config.yaml
num_hidden_layers: 14
hidden_size: 192
num_attention_heads: 3
num_key_value_heads: 3
head_dim: 64
intermediate_size: 768
vocab_size: 898
hidden_act: "tanh_gelu"
norm: "layernorm"
norm_place: "pre"
norm_eps: 1e-05
positions: "learned"
qk_norm: false
attn_scale: 0.125
bias: "all"
tie_word_embeddings: true
parallel_block: false
init: "normal"
init_std_qkv: 0.0509
init_std_o: 0.00961
init_std_up: 0.0509
init_std_down: 0.00481
optimizer: "soap_variant"
learning_rate: 0.00808
lr_mult_o: 1.11
beta1: 0.95
beta2: 0.95
lr_head: 0.00798
max_grad_norm: 0.5
warmup_steps: 200
schedule: "wsd"
decay_fraction: 0.824
decay_shape: "pow"
final_lr_fraction: 0.02
batch_tokens: 65536
max_seq_len: 512
doc_mask: true
train_tokens: 275900000
max_steps: 4210
dataset: "wikipedia_en"
Each number is 128 + 32 x the weight over its row's rms, rounded and kept within 0 to 255. Layers, rows and columns count from 0. Numbers have three digits each. The size before them is the row's rms in percent of the matrix's.

# o: layer 6 attention output (transposed), 192x192, rms 0.248, rows 139-191, columns 0-95
# v: layer 6 attention value, 192x192, rms 0.267, rows 140-191, columns 0-95
# up: layer 6 MLP up, 768x192, rms 0.303, rows 0-16, columns 0-95
# down: layer 6 MLP down (transposed), 768x192, rms 0.296, rows 0-15, columns 0-95
o139 103:110127128187075140149174108113144165132160087143056175147170161156130127091139155177142065114097107141182129171109149173170078142159191127169107163174138121117123121160100081173042087123101144142118154141139139177132148138196159105157161137178124138098153139122079109121059097105150113151
v140 095:197115158124117140070123139112131092089056090122107078148121089142161135151175155122113085143120209153083087119143119097111109138121166185110068152081157106119155142180162154119148115163188174166132181114177116130162104113113133120158129091120117113118106154098095153068152188074110099159
o140 100:078122086120156109117121088114173092148111202159067146133140118114152127097094138107114175197141134153165135158106186196120153104191059116130148079119124087129132155128111164078082134134136139064120084084161081149086083094125141102146109124121129157167194117136116099158128102185075161099
v141 092:154113168123143110131103166168126075113127145066124141133133130106103141096096101079130163093154094079121090134147176107155161190136134144137126166119096041149127140136141082152138121121126064120155162138112161101114165116211110163155119155105154157147165181153080119106117140115093082106
o141 100:130107111146161150105159113112168122140116114120139133170140084082146118145130155143169117108098142113114136148158118107079103102166070142092090120180130163197104094133078124199108169089063171125086082119158113174166148143118143086142143150098106080141167125085166129093076147168085149129
v142 095:109111105069117131094128159206140180139183138071109079098138140093096136131167096108153200096164128144185151152146113145079117081129146087094126102137138118113052151166107100149159155130125112122087140117065133144176118127113121130075201119109096183101110087138124111107070069129174177142
o142 099:075089091147155131131081103090081076125124126171142151167092119134122148211156185206162125130100128127078107082085140104105113151144131165171123164096137128095115052111207125095121114134093102115166131163172112097097156119081138156166080153172162074148050153167148096038179169144127109166
v143 087:124122093119125169075168078138124132130098084150187098137177181129075183142104089101063082172160134088069120180183137121146111155111101085179113101118116095001137125096158139142140147085103154099164112137064130095106159139155094121158124091143130128178107124133129187163192199162146094110
o143 099:090166178140165093168110174123116113076152166112086118134146116085126169076153161154179116128118139145168145168101185115161167133148187125151110107224109129146091191100064106136155109168144103115117142155189165128122160099095179095180158132101182146094109113110140127081066073096084140131
v144 092:141141160098101064129176114126082149146191131151098123200117134126129079090148121125139117128100136102066104119134125116102149174110102094148117111127100127190133156123154132116157182129103105135152069049154194157157138121142067104084122090136112069117219124151162106113115129110087125095
o144 099:127149093146116183075096139114158132123098118059084169031151096096167168112086162069042156104137144149187175114123166187146128149168093151154142133158135122172102108144110098146151095147087154089126160160052138106138153098050114148166135129122140138141109152166142138116097163082130144142
v145 081:144110136118137077179133076124116101092123116111125104127125142131132100148147158107147145102131088130073116165165149134115179139136107140069128064130143134198172133100125101161191134128122188103172130131126144217071101053100149135167125168140145182093182116117156125135079097157159140106
o145 091:125166041113111136076108136121148153126115120114102117099131083110075103134088053145116114142133128064195134100137168141086084093070170135203142134131131089166138111139114147154059114150144076125121094089127084129118168113041090111153110167124125139108096092142150157128168150122153070101
v146 099:099140079167119202185102154165190180134100101111172118117128161123110109172167140169128095125085137127157100133161103147167093147147076072074134130154091148078108126122130106116136164132155123112083128142149122135150124132094162178140087088159067112084120113120125123091200148163143104126
o146 104:110120137077133176098156112148143140102143181161057180120097136110178149118121093140148166158178127105082124083117118116140198157134129174157134098113146146192142112076155178178129066170148137147137161184111129105096116129142172108148130132127167173139201153105131157088084097121107104140
v147 097:110099043076194088131123052143117156152079114116143134120132121169103127137132116159143145136126116155152180165108119119059096133089112101144143112105155122137205111163123105127083156196139115137082112156184101099108120139133102165148198136115111077158085089057143130106120174122164092148
o147 097:087125156194043175115145122084158100087143094165070097168165099139126113135169094086162126145110131099095082163115148133122109139116116093173155148076147117187098161024074171131149170109099103124158079111109163133136117145117166144145068110194174190160090161149063132094118107137135162098
v148 098:161166089106124171132156121124121139087092150151139143147150080129067204110137165151140064121158107136064124152114135175160109073151060067150079061174160173101129169106158146129102100162097034075105151120114156169085162138112157114132113156068126112049114108160122100161129055154170143123
o148 104:129141133083151066151152209133138135036200103093111091146117121118132107164096145074098150080071166094112119165106089084143142161152138136201082169164076069137111116120161118114119154151131123143149105151137178159132112127116155139169164161169193104159090179144140185104117145154118099092
v149 091:155119054112123158106066158125124139113088171128156089193079088190101090122134130174168101163073093125144148134091102102130101115130129076197138152082102102117108109099152087120173122133142124197201098077176146081143134180083068118113136171139159117155105143146092144152072109121178147109
o149 096:156123254143077052144141150151187086131144139135141115056136161130129151176097115135163119131100126106103087143122128123146082128110117154118094153151158117131173151129102098172124110124158091071145126171137156151107105130150179146092099152090167110111128144121163134105197145124082132130
v150 094:101113171109182136098182159121124076107186147111092114147154125127164089093082207119155177153153113062129110170101154109132125093141124140160117102138118149127174138146193084131104106075153077098170079107110134149174102158092031127169112138074140127115144181117078127136144116100094141110
o150 098:209136197118189062188075150155143147087087184161142136106144156141140041139141138120080092094160104140142147113172142143104131137124136072133120125096119110155164144148110158170116129137101181084146138118118161159095196180125146124155146155161114155144092121073154102065158118142185182139
v151 099:117140154101153137166150176086123157102135120161107157145109103125175105195134134155108062079119130133135083149093135144160173113147129101123079139156111158144100128114135147156128131115137101047115197117140163134139115146143080131103079147096146082098099127153127132114122117137201112146
o151 101:174115113130091099134127130137177122112113158124093104071079122154148145102168155131151199142111125052135160149170083152106118193134062116143180153119115092078131088169179104113123129080099094136149138175106094133202162155136151139176162100108084171139179139105120161113135101129092103065
v152 097:128163134074067111185111171080093150107181161080129151142099078094127113075117145075090108130155140166116072125139135088137107096168130167137207153152094137120096128101122154167028145117140146125145140100102150091168150111157135091087115178153124116138122178120141136142140116080072037141
o152 105:167089139155152160062106097144112137135085060206117081088160108161135134150130102193145134120125096069127161113107106141104117128118088119134098076149147137181157127120174117098130142111163112175114131159159118172162077160108103146105161140122167094088152091194133081133085099135139156083
v153 089:087157112180116145124196089212101181126140099136137163109118104134089085079108101100136127092108078125112151095176103043092089132176129141137102133143107137107133196115104105155082140131131146113108123129132141088077120114150110126091078176160119101113122113097126099175096121126143127122
o153 105:132071151130093174101090181035124135090119127130108118116156139086123148178157104066148092130106143104113144135089169148180133095101126105113118131114147164100119080078120124164197120138120065157156150121135071112193094079130139158140128085062126127144163158149174151101112118117115147164
v154 094:144112128179145094101145143130132131139117104088156161112156089113145168104113106089130165130139119093119211139108080049060123101098105093134154131143123105142125068137216103101106118110124153186098104166143184081124131117135095136144171170141099121155085120097113104083138083089126165129
o154 100:063098097125142125114139142067105147130187157183129119128210170069117037151153142162149124120132131203088130139137117147122116131097111160148092133126121164159125113112087078118216204164122124065120140104116159111114104165099159046105102127156085124124103135125093105135124136127130148101
v155 092:102104122105126144101148181153084070123129126150152158199140115120163145129155189124098137159137171091111119110144151128127084167142194188130142111108119111141062192146042163089144138123119135103148137137115072173160134107168158083147160117085098118165112147123164110104121088103089132126
o155 097:194139137117151133173162060179096139070097142136164144121148127128141130151095115133124110117066084158114175170076082189074201130138136051118139174152133101114185143125131151148145121157092123112078224161185202137119166124117098123161135191144153123093126109138104140151094120180158145196
v156 094:113123145123074097127144130137141072121097155160170136105130074194034102142130141094140149157104051125100179106147158116145107151136079146176123175087095126124085177081131151172155147133110100083051124163103094136129139160105129155149082161083088102098134127138133142155103120095150146104
o156 100:137139122072136176115065091150113158162110127122117104149148182075184158098057105138132085128108209079145144153125092164153154157091100087102110135197107106121200114113062152129124137092098142210171097062097094130169125123160153149108158155156139165085130168143106168100140171127071151131
v157 099:171139064082140103110148133151117161218124212118128170110177110122179163144109136084164144167164164132104147163132118115141097116125123130128133154100109146111125185165114119121121128182160106114132152129124141130127151075078091092094223089134109168110150153140094148160087130170142146141
o157 104:091098205160139150107116117116100097110192158114109085136080118071109111092163149168119124155086133101118137157065143105104175190123105079126156133173136174144136090094131074115144104104091124135062123154119074136138127117148168154108100126116201114159087113137156101123146155095182104122
v158 094:174156109113169131209103144140099164145083146107125127137176122163165112103117121097122098149129132046154127106119101127115112153093071149156165139130168108113125111145132135169102137135119076131112137170155114112146102145119131124085156153126116058160114158171060092158133121133086171159
o158 106:122122160135138158124150110184131101133122096140124102111138167129139084126087190149154140137118181160077082158121132142140129145133144125116125086133087125153183121113121136109154134118140137132185106119112153185099113163112056136143082162087161092068164137033179129107137118071164063045
v159 088:145168120116167077067130139173090189129118127093104152096152134123072044125153096112107156081094076107171118096095105131091130148132180109133119083154096123058154141167122076132140142139141090116103118139110142065098098149161153161106145143173147104098135089155050136137156101132136150110
o159 102:039175106114094156167114116132090132113133096141149109176139139156135160132156133159145111169126176124114159134171115163107079141137103123144107145143088203178109125113109177166157165177100144172099147096143144133130170118119043120154126133107141137207130148126173101126075144085116145126
v160 087:136128167180086144132126100141145165165167098112145094119126142069154082113088133116063160178136135169166129091165113133184119117111153142116156140150096097151085160135096099112153132100100164075171141155167099132186159168140114136110089094074197121209141166174150127092138134094157118118
o160 093:116148095057130138142106148139122080103143189130115194121151164198118115140150176130155125126119160125075162175165137114131112090117111088118139104126134171092092150115150123128163099199130134147104127154115084123125122147174085116170228159128158117128087093077085133121176098049114094155
v161 101:133142147148116165162140168100159132142110124079101221141115115205061181149174152130090169085138086088102091075077141143122117093156155108149138136132153133117122092134142121085118087097049124115107109136118122172107156163079127142115095083132123082178159085090132077136176162183171156123
o161 104:116141120115158124162138095139131120144160164096141078099161142164155111154114121151154153148120129167128134164137070044129173151119123085165067126141151123068114099126106124162103117112119121137143110071141166120092063098158114153166140190154135150159157171148166129074112106114179124088
v162 095:167201104081143111127087113160083090100112094089120134165086165091131099095139159078163108187121147092145151097090158152207127118129104145148123094181130135170128147092173199123115135103175165131135181098147133135128137133142128120173094132118207084129076128113107120173119172178106127078
o162 106:121119105095153074110090090104128161206086113125161159114184138085093094114128105142132128091066135105138064215158073110075129162163127070107095146087097063126143177145150102115195120103120103103131059152139160115156161115094097122092129098144095201122114139105100150088073122093122127175
v163 093:129132104145172134078138130133088141160104113135141148139114145163112188107101144146133167102163177167173106131090179154146131078071091128125109190100116098164142101143162142147122114170137096147112144131122116130156152049175137176183118148158155101145147116111117154091149121106145082079
o163 100:132129180159106167173070133112228137062203105149156065111108123131178137148132176121144113096132056126070154165173055144098141110127122179131135118099145142148089164166141116079073170106134159113103134133134165116133115185143091117089180121119121154156105102112144170108116116148124108103
v164 099:016102125150147143127125090136108106135157149078161138107124122122112137173124143131110127181142071084186081164115114080193113054134153082132152101114145140120127151094189183186099145121089161133103144120082130139110205154099098148072147113105111172135141179117090109133135105114135132142
o164 100:166175119167140152136134162111176135094086132158139116105174118197123086100109104157137157075142130123075082133125115178077119198194075123168090196118161117056135158164095101107160098092108126129152068140156129138106155093128165130126076186126107079118085052196127133150161125136145081091
v165 092:181097120161150152144126109105117088150100152148103118173162141119137121124121151120147148157063061105110148164112121107086165162097147067169076128098168151113136092113122126154110133095080136127144089133088126165128175151187102177169133127139156153157123108120155144161081156127104138098
o165 098:145185157154160083159063193096162163129141087158120111120164165167081170123145085085130103130163119122172052137119158099106111107101095160060107145165063071166140156142135070147134100154126066089109143111156191071136107097115132067102164160145103096079126164142125172152155147146173087140
v166 088:144182118136157121109118189157095161151134100109157141083119068153103144089120085157185178171154095138176114093151043108133103114125087148108177098134153155092118136149126122148165098104164076087169157107151091205139137097116152114131128140182173178108111125142155133114132133137142134136
o166 097:070140115078124120163076108119178128126090127112092120189134089107158143178144138140135090109103138114076156128111117124142117152169129159132156111157126098135171151095132102113054113127043104143098082082117172129113139146108122101081132179115104118110125115140144124126114151120074123120
v167 087:130111067172071145125120092156105136193137145162146142150143145150074202056136126149097074124101165122131179078159183154117143152115146122193155159148147135139147170090118159158159088078130173180113126148147140184125124139174186154138133133134165104099112077076104157125105084135126083129
o167 099:190162117132157115132169119080124129109051077121177168153117126069144187118127112088154162102106106118109080175122064132173143066130093121079079113140168135129135144093116125099111168204131075099110118101153127081164122088098114135158138131113160161186132112129126137123167112089122131082
v168 092:161111103177139145091105143095124092132151170196091104149113126124164095132139105152088148178108105106152079117145162156084139136181125181134114083116140100110140096176040157115208114128132131156146171118166126171136068123119181120143182091131149139105144115078091080101163101118082109188
o168 098:140173150068113074126130122144099130164122115094086188051131131145139174121154094082140138123142136108086137140086166131179142161101135101092130155154149155142138152155201126097052186110147157142083105134114075119123133117191103128131056085096129109128126126113165118184137196160191121133
v169 090:072029132137111125123098145098090100118154119129163175142119159091134124155124160181111143085135115118111105159106129133113186123162106138136086134106078111029097048120143159104137089222116124181138117105174121113145141171165111091078196124173152129129159143188187114104094134116131153163
o169 098:129147165118167100115169094148094093142086079171066090092117072140124099181131126177153100118102111126157164126140119134137062114118136166198188122123101055153106171131116078151106128081065143069158180132076148192133099114109126112154059051087107187092109106109047185157137186107163140070
v170 089:173062109119094167154148134135154149087187171075203147101158125132089100139193106170196195098126079121122180161104104137131070109094116156119202075192091178129082137138151115088067117090162085172081097117126135131098170154100141108147138119123103113097079101145143157150088116074166111127
o170 098:080065150113137112089095186077128122104092081122112113140111113129176174103104106132061107125138158142099052135149119091051111164097173153105169129092146102091195076098116170197125094085072088125123120151157110148070128138170162121115129116147181084175079082139075112147148112133112195144
v171 088:205149118069166106145173126129176169118166143154124118119149173080084158176107110141120140137168146189153080162119120131165136187150158092109074083122121121189125054137137151156163108177114109178123141103138099137128073125120120106136060076166172134089114112142183158117166112110104147139
o171 096:097135093121116152119102079111123125135166120125109111092106071154151082080121125105155150129100100147126172109096114154114130076154114140114135114138158119113142146099148103110162134135102124136144130110092095154127149083103132160085200169130098165137105147146125136119070156145114077164
v172 098:108194144127130125106081154110106091112128147176141123116132099171182126150177079106170075118149155086142148126182127101182068162156118084133139119159137125187118178104123078143136127103114120163207102126127130136059093148060115126194135131176119100134154072111149132052114152163148128100
o172 106:181109167190100132138115171086117147173154154141121145146141169149150166126103124096132109137135097143045107117094155087113145098160070117200054120121129064120150142142135157137099131091103175089042123125104083097168125150130169158085134160108111151111122145134145131179104105085070110105
v173 091:165135146151111132145125128123195106140072071125175069154106179097166148100145150057134140167139169107155142197077058104098099188145095134125166152140114140169142156086153124194141120130106166087160139106132130080107144142158137141163050133111156113154136135080130103160187146159155119116
o173 098:120130127130124134099091120162167147126121123091122146121117103155094055162059097148096113166117160103046144097179206120135211106151134064103126072118193065074149080150080126114126156143178105175106157177123139182121113118103164098134223108103118153111173100183108182049108088141111138116
v174 095:119093133155083134132147144158126138050111166180082152069100116164073130184148160104120134120139100184153133134078061120130121111160131086137146161073064119132134198104130183102188123076158184124141154139108098148161101157111131110140125080113121110100109107169126127070133099112141140193
o174 106:083121126075143103125151137111112111140147139148104157116084145145184121099128105197163120115162118119117152125117164105150112129151053123123105115141211164095125114135164097136115132178122022126113145065158131131151100107100141117116105141095145123127128114144137106184188138148102111123
v175 091:152154035142108069162159083131084160153070178136067121157120087155118124141156124100097102045138163136136127103097163157154129047187137121188156152150193104066076201084118201121142188147153118122107118141175128133127080135144133126181141141157139126143148122095190180087097100072144153121
o175 100:118122137139170128099128119101166045100211111178160112168114141119144117087144140124125127200099102169136180139148100116152139157147141105117105097136106093182153082155139146118134100145151094105120138143132096084255113112133091171113114140148103153073134143142119060123152184165116116080
v176 098:164072126114159102158149147104156026141082133095157123090086158152105166139103124150200187130161101109189161064141139111110126139161129112114092148098118155107132127105108143193131168129100165137122125107163126126119141150164135141086139111154084125129177085161133155113115157180130148179
o176 107:100117175154099195090075065111116191151129154178085114113073129113107097173099139137143114138082175149132126146083090186159183098122136152114158137149156114133128113183112093101070097075171129137112132118133126175060118111101152093154152145143109158090072131101122099156153182124139155127
v177 087:150145164124097101131133148119095142086158121099125097085108154114178121129081087115129150128135163114096091161169117141126064160105103131123131096132158104164129063092119121133139076074101164124155132106127076098154087079117068101034065109169148095115074086107114137144147132131113175172
o177 089:098026127120133112161148128136151114155054117155185065149124099148095111145153142146171155099142082165162155136101137071113166115126186110107145085147117156121095083184150070160127074148097110133119130176108110193082141137100158138171136135135132140168163165106110123137126114102083107173
v178 085:127165148071146134153143112144101122166156095092138079120128097134151113108155119220185143199170166091087122134159141074173146116123118142070131144172145150158134154200154169146063106103118074165157124118108106143153183108154167167086119094144088117136183128140134147191158133076137100140
o178 088:127135106134097195071125095102122123110085154132104166138094114115105161156117170155096108064109133200130059129103131089148105145150184142141115152075110134107181121111134114108170138146150150129133129149156095122101181127106108100168169164134181182144134140133047141151045131189136150148
v179 096:078127105138160123135136166165134097152135125117119104174110151107051119148163114141123154147145109110172095135144119145115122125112130092130141132192134166140155123053100119131180176096130072156139188145039211154085105082121097106134128116134128082197153142100166164166115108112096133110
o179 098:178105111115102090111133129058142146152120120121117131086132178101165141189132103111129106106124139121064195137153142090139117144134206137137146093134155118166133142119115116148133017109135143072098099141160102060137161103122117166109132171131122156129067137128117155117126177164162102107
v180 095:123162132124111097151096129160130193119092066163123148109072142114183106105121158144124099145117118089098058099183111145088110097084175069080137148125131089116153216144154194149116133127145138102106099047097134161136119095108161091078131118165061089173145120143129139103141151082155092094
o180 104:124116115100126127125146106106161169153098118161105088131168084161137146159145161093169157149138171149161162130068170099149091169137071155129112181130159170091083111107132116136133165114137104112105135190145139055101130162135081184173138160118179152169151077160116150103095074183073109147
v181 088:184149090163149174226117078129113123196192121098177145189108113137116094137171126151146171114141151118143171134170126107152116184123148145146161163091124137084131117166071132118107142125096099142153108180128109130136087115139120146123112090174149124127097153124110098177147197134148109093
o181 093:109131181090158188086107187102150116116054154092121074120106135146147149122146104100168097158113122148114119102141154164098127144103099179124107141075111112141090131131169120139085111099103168079104126100156160118119137122091100111219131153094092079158139114127125172155121136131130133150
v182 100:094132148143165139089119149135119148102140128084162130129178120135134150112107139131135115091135128150105186154116139137142095139136122165117131175134111176159102118208126085207196093155139063065084189106170054102118113050101070107143102130130166118092117117122100081084117098166144156106
o182 102:129105161048158128147153115127078122159135140107049160140076060129141157173197122088121174153062107121150115088171104098110197141154135097168080140120114083121160122113108122087114107146103161160167081121118191093148110161175145138123158148175174156144138113145140186098119111116099161131
v183 103:126135137134106181088161094122169172075134154060079133174111118121061128158146103133133133185127155115122121145135106163158148087124108095128073144150172117203131116080147067141137118106111121200177175137082103085126126114158105120132106095081081143156147095144160146058107135146124101132
o183 106:148104130132173115121124145113164065171118142117089141057139171154118161100137154132150125033134071130127112102160122085080153118157140159147164137112069137108070143159073196080124044130117099132121102143152181125117154138151114122128125143173129106124135116134120123160162159164161157104
v184 094:120102171159061171153146117161188109079151121169143102143110149053170105138150193149139177153121128113114172147112086140109085188166112075068098129086145158085160107138133118124071109141158112149097143109086062174141096089119083070126122104144093122111169163083064115095107140116135134095
o184 100:147097137103109126130163160078131133143110178128158114070067074138076080121139093105158082155244125079141113123104174158172159084101120175149147130175085102127161128114136145199175173130135109178104117158132131125098174162130195138136096065150125129192129141145112158136091161149163137145
v185 092:159150123115118147151092084098114142181093073106173153085192123127139172096132140147122108122097138145088141086050122109095192163120189138158081044118141122155117082100125143104092156129129094160145101163102166115095183107152127116168126071089150159164099110174166117189102181127151120155
o185 094:129119119197080131112126178138146087136134101143125150197104169088122138131176130169114183098113079163143127118155127093068127138078100109110144171144142129138126177141078121152127159116175207131084136129151112159134102135102106117150117156114112153111148165148109154141148136087110134083
v186 091:069100097150155131129163116123115083144100133147121169165090110114112135141128148076141138176087096133066118148139099123149073166122111108125096139176145140160088136114156131156089076121152126131130105089036088128077129161125121115191168063135160061094109117170124109088135112157200172094
o186 102:125149157096076108142081111105154125165153178118148117117158115097110152123131109137118140107103141132101171117122143121095161165123087133106126172065083097093167064094055096103156130146144114178069132135140132168150131120137171097105099215161088161162059173106113141149109081143085090087
v187 100:065121081177130202114089141129122125121131109123103189172089159127069132137144158149143142076113096186119121140127126096086143113109122098175125144145127140133147146083180155131100070136114175134104138135095135130097077138118124190154131088136129154158179135140121169127134101125157192127
o187 101:204155116144194118144112129156146163152164164140168033071129127127145157128126130077139156155091155143126077063149177168169093170127177180185114177143131111100128112157071108138151149137099058134159149115170094141149171149114153100118134161141137107192142079118176083175127148107105079143
v188 100:117174181126134113170112113156146170134161096133147108145137181064159126123155080123123177158156103109154066131172111137117161135160106166127117141118193085180135099185139122196104083089070105101096071114127098133101112121114143134128089088072135134144195121117127165123160110176098115150
o188 109:107114150071148131069094142112153137144090120068184138118104087161144139122083177116117090130102136165118119125184174052159137092134148086105132118148148146132070172067115149142137147105170123194135159088134155153149150194122088092148156222158068132105190097139166164044115085102140142120
v189 094:151208144161136146156125173118119130156050080106088158076124146175083109118093094093119120186153162120153162091111077152132180160141169115101101113126200143153098099145079117035138126130084166153121150130103127199122122113147179119184096079118138124151097090173158153169126148112188071126
o189 104:131070121118122120128151066132085136144189112085125131143136147083155152186092131159152134112122105186119126140117142055151124123071114119135165170150075081126109173104198145101089176134174126178101132099206140034149184122104120143089137179107069133124134127119118156100144137159041119169
v190 107:149111166101138137081103154090098111109171147131088143124152063088113129176084125102126127117169120131090102136107132059145145186139095180152133098093072086124094139112130139075138106131089156098157175150117111162135120093122103092128078120095066138105157138154095109100134109125135083124
o190 101:100111093165117145120163156218135098122151143131149098092088122169130114099114135106138153098094085127189116115194126143131132076135140110101058149136131131109152130154106126118121140174111089074110101076120039099112139144079130170128124115107146132156106207113084106181112172065123141127
v191 093:170126115132102156114124179152190171126072156105122148120128109151174092175124163040145122120108098119079060051143183145106135154194133122125089074164145080094125141129171151072141148106142193075150146123110136142095067080124163149098140097087085116145101143087154162096124132131171176091
o191 101:090175166127092084161136081093096189100127132102115106146122134156100099109146048156162071112169107149163168159106092114131118150110082071100082127060120115164121084164109146181048089136125081149092120136158042115082121176152127175165086153120081127088145149169135162107118114119109129146
up0 105:170109195136185156079107118156125136123150152203173140139130119130155152109129114146136052111218137133183141124115124117113146144113069122116151142118178170141166088122104095153122092113126084102176074152141077101121086138119134159107094119163156187063120117093127114120098074082181100083
down0 098:060099088124055148145123123133152193112052118166096128125098125103108141144148109156160119128135139161093080164113135068167144114170126136110190113170123097139108157086150179101138114136097211190124137115082153162091101128097104082112115158130116136165039115127139130150083142121078103167
up1 093:137113166145105089171167136176112146131106126129099136124125103159134098164176151075122155152092139161156177124098159099175163111154121141136100098100135154093140101122181096183127107089188106121068148077079205159140117155104148146104049129157108097124110149133095124161081150162142122084
down1 107:151167167106133142139145158134170156215133104103079159100146170053129111135136158160095150084186125123105123160138132171104149174193138171107162158138127194182133120132134147131171119152241145126127163129115090175140209102154157103167094125090101117108149151131134111070151091230067157084
up2 105:156116103166111120133104129088124138147075119124084113184089162163147150175137092168150110153108078120131082160110104143134162124134120183092092166121150103188131131159159139126096107144119130095153161095155091095121142060177124183212156074079134129109129170161134128105154122173165129140
down2 097:108153098128131138128127160172126129119169153110123173087184108127128109180101129082098106087118144172108168097113142148164068150078169060120102137151191096195151143141054072141127122161156182153096150115082099170131067119101145180113174188180148083080082090151167112164150092095108151125
up3 083:123134150153086141122110170146122095121171116063069103098133200181072119142093173107134102089144137130149123154085083119118154106146109146099070164142073142095090116120091058166115140131076053156138046113086124136133136128077102125103116119176161102091170099181128125132199107067136115127
down3 090:111140127142106108141156113165130118126118140103208153110092076110196162125117108152159203137119158114161155168171098169124112081137151125123140088142141120103076142157192141114107155153164144093108160078105129111098143094141117128086155130160179146108134123059092129134112110141169150124
up4 102:155125149142183123162156104099163155169139117159109095145099115145162117110111143162094089120152121118125149133134108143225123062135117156160111153139134112134104084097150124097162080136175148157115123079113095123066134106158158139091110160071039184141146123135145106079122099141114126146
down4 110:117085078090087124122134123112089069132131188126148101016081173074135112085201119107109133125166138122132099089134115133141135058125158152164150123136083120164074171149174145110158079086149162126084089138155088128136129191097144078120135118129097162112123123127160106074087151107084114108
up5 094:131135106187129085079177108132160171079130135172121122098103136148167127111127119109138107117121124180129079137137120171145141117094186118104154130157147136160166026119164108111099107106076166171108120142149054108103109153120167124096138140121155132164091114097178123132138182069176121155
down5 099:157107107150131123157066110114054108082200157122169101166075058107073146126139132156103133094111089104081167158135158118116070110091151144156096118121088136128102139113086132070143156131115106135134116161148216075131158097061045106114194129098158150157145093137075097105156123125090124174
up6 086:156149138168145121189125137135122165126160152144128172134131113131143173213132127119117145056141116103055140147115139095124141146078135092147124086160141176141095188180163116170124119131149163122095111136113173120088162131177086121106128182153084099155077118130158187187145093139154131096
down6 092:135102104185117188087093108096075154104087130152145112166142097118164057097107146134144092150140167133137126133105120172143205128136071110107114143163138108138168145127106126108128148144132093152075090156173093115154154123096114146128142139110184175115156053150110061105143100104093097143
up7 101:129143128156156140141122111169115149133121135113172112120163079065151145103067123142101170094105141081099138165180164166098109128100206168089145099146142148107110103142114131085170100104106068097162101111149113210106123127140172179125131068120137170119093093100080146167148105152130122166
down7 093:110147107140127095101071150133092096145124142115113132061118139155100132138152112105204112106129083168099109083108086069158153138148121153139120162080113084106136134129143134069166172161108213130144117144135192047168115073108140102082199197126110045146141118140135117115158143160108140076
up8 097:099107080113103103164084151151161120062098164117143142116134178114134104116095132103149118146122128154144144104101175182121132132109186077104104134148138148170151209119116102208142094106151137142199069157155105193161094106135089143085121119169102080154144131139145149098155134122113119134
down8 095:096106150126102134144168186136131163139083162172111117146129083129161138110120117165133152153148117127100073107162181114198181112102123128108171142110086121133086141084158180110065145126165154085111077134074108094116113151121102184111089067131197147116145070151122153085130107137052100092
up9 102:228089079103115022083105066151150153146111136149127113109094184137123137109152153149149107137099150152117159135141099210170139161164105124120090157121119125114191090086145094173127175140145195132170137103108123098161102155131125157080150111055087191151123096152134124143087141095108098143
down9 103:099174168144096186133148078111122136127152111131175149109134176106108142138107101135078106150170116065133093157102099121138177126136095163165079083167119120098141141111122152217173142111149122104137060122138062097127145122155147110098086156119115152171140100148124141092173177152098169137
up10 097:101111182100081078085166144120116092116119103114181144101107098116182132112163134110122123092195106097106143134149152160107079101136115119170135135114154074102118111083124178141096148166172081130120112106143118184101116110117074146159136104164149130142135164118102103170069116153128054113
down10 107:100143173129109104132156115158109132129186139101187146114202130107132096152091172147143106131122148109111123142163062102180117138105195130147080164115128073090138134084158086176073167141156093132068107099089144108188094119116172134086117123103159177103119142117173099109146142094145148128
up11 109:145177201080085132157191125116066121072139146115116088101074076113145121149153073155169209167125134171152186164118161101128111107124110101134123168178133086099079076093051140156092116122054080128105175152124085068146115103142108148109110122149129094118127110134154109125106157136113136118
down11 104:109092102132134102129131141139131113158123178151081104186102146103069129053166104110129089084198116123084116138141119168154105097132146115140103166151099073169149112165171164089130136091142174114135114137101158173167159164153124145100167129082154077134152114118148147126053114127078151149
up12 106:183142099119112040164126106157119143136144172150130151189157149080151119135154162146151104116143202128106082136122140124174114213113120110126105107165130093096143136110087141074095114110135177074155090117137139097079137079152189170070155094103157120092185114163159193105160172122091105160
down12 102:140156196169120062120155087153150127171168158120087093142102088130163147101114143085132188149090121099144122078100150110102125149138171148097126113085141137126108103163106110141199125141141105103179135105080102206073151089092149105137106191120121182166135072098065108230097098116179130172
up13 108:162127096111148142162078101081052084151166130158141041134151130116112091151127139156150135117119174134130104106072129144115133044118139096162109107133092139099167164139126048093148085114121085113127120086194171107177136133106138124130119144110086146141146103141129113193093116134132160125
down13 097:119115172092130162158131116148120114106113153154121173089160146064137135112173104111097098143157163124054094090171118104103089196081133129137141098088139133182099157141105106151202077077142236152111131098122100113128148156129147115121102114125181082151153085106171094114123163147151164167
up14 092:068112124162107104130132138137119117115122114148110129115085068105162125184088139080179139108083174164122064153128174102115105118094071114124110159094156114090079119086142082129068179094161132075145048128118153151102143164113109092134141138108143115119144120149141176095077157112150158114
down14 088:082148139177112115153138097081115156088152123193053119127104148148151159081074164121075119119121136169131151111131144129166087174089100103142132193148127188130192143127155114205154107148089130146133159146152132137122123160187114133068175105108104130153163162145131126078073199122127128107
up15 092:194152113123163098067128190121118137114137104082097129165134154119097160110136130109099109079121157132121159203107108094130150120174089132136171128066101113120144108183124113149142111116146113133112125085141091130119165094104143080144141160129119126140115059095123118131070046158081111110
down15 101:068104081116120099086107102197119153084121107111159097102099107118130142120105057182140128128136120098136135162124136156137060149136137160078130129088120065136126180114051144199125138120075139152143118146072148146130119150122146151132143150109092113105110152138165167174176093158123117199
up16 099:159073087154109125128138143099172135117151220187085112100133096145167153126164147152157089090123122170131179109180104108153171065118103111167145169144131164063145114129112100092144098178114181108143140109112043157148092104106076104173182155174101119116149194103172157130185155095173174195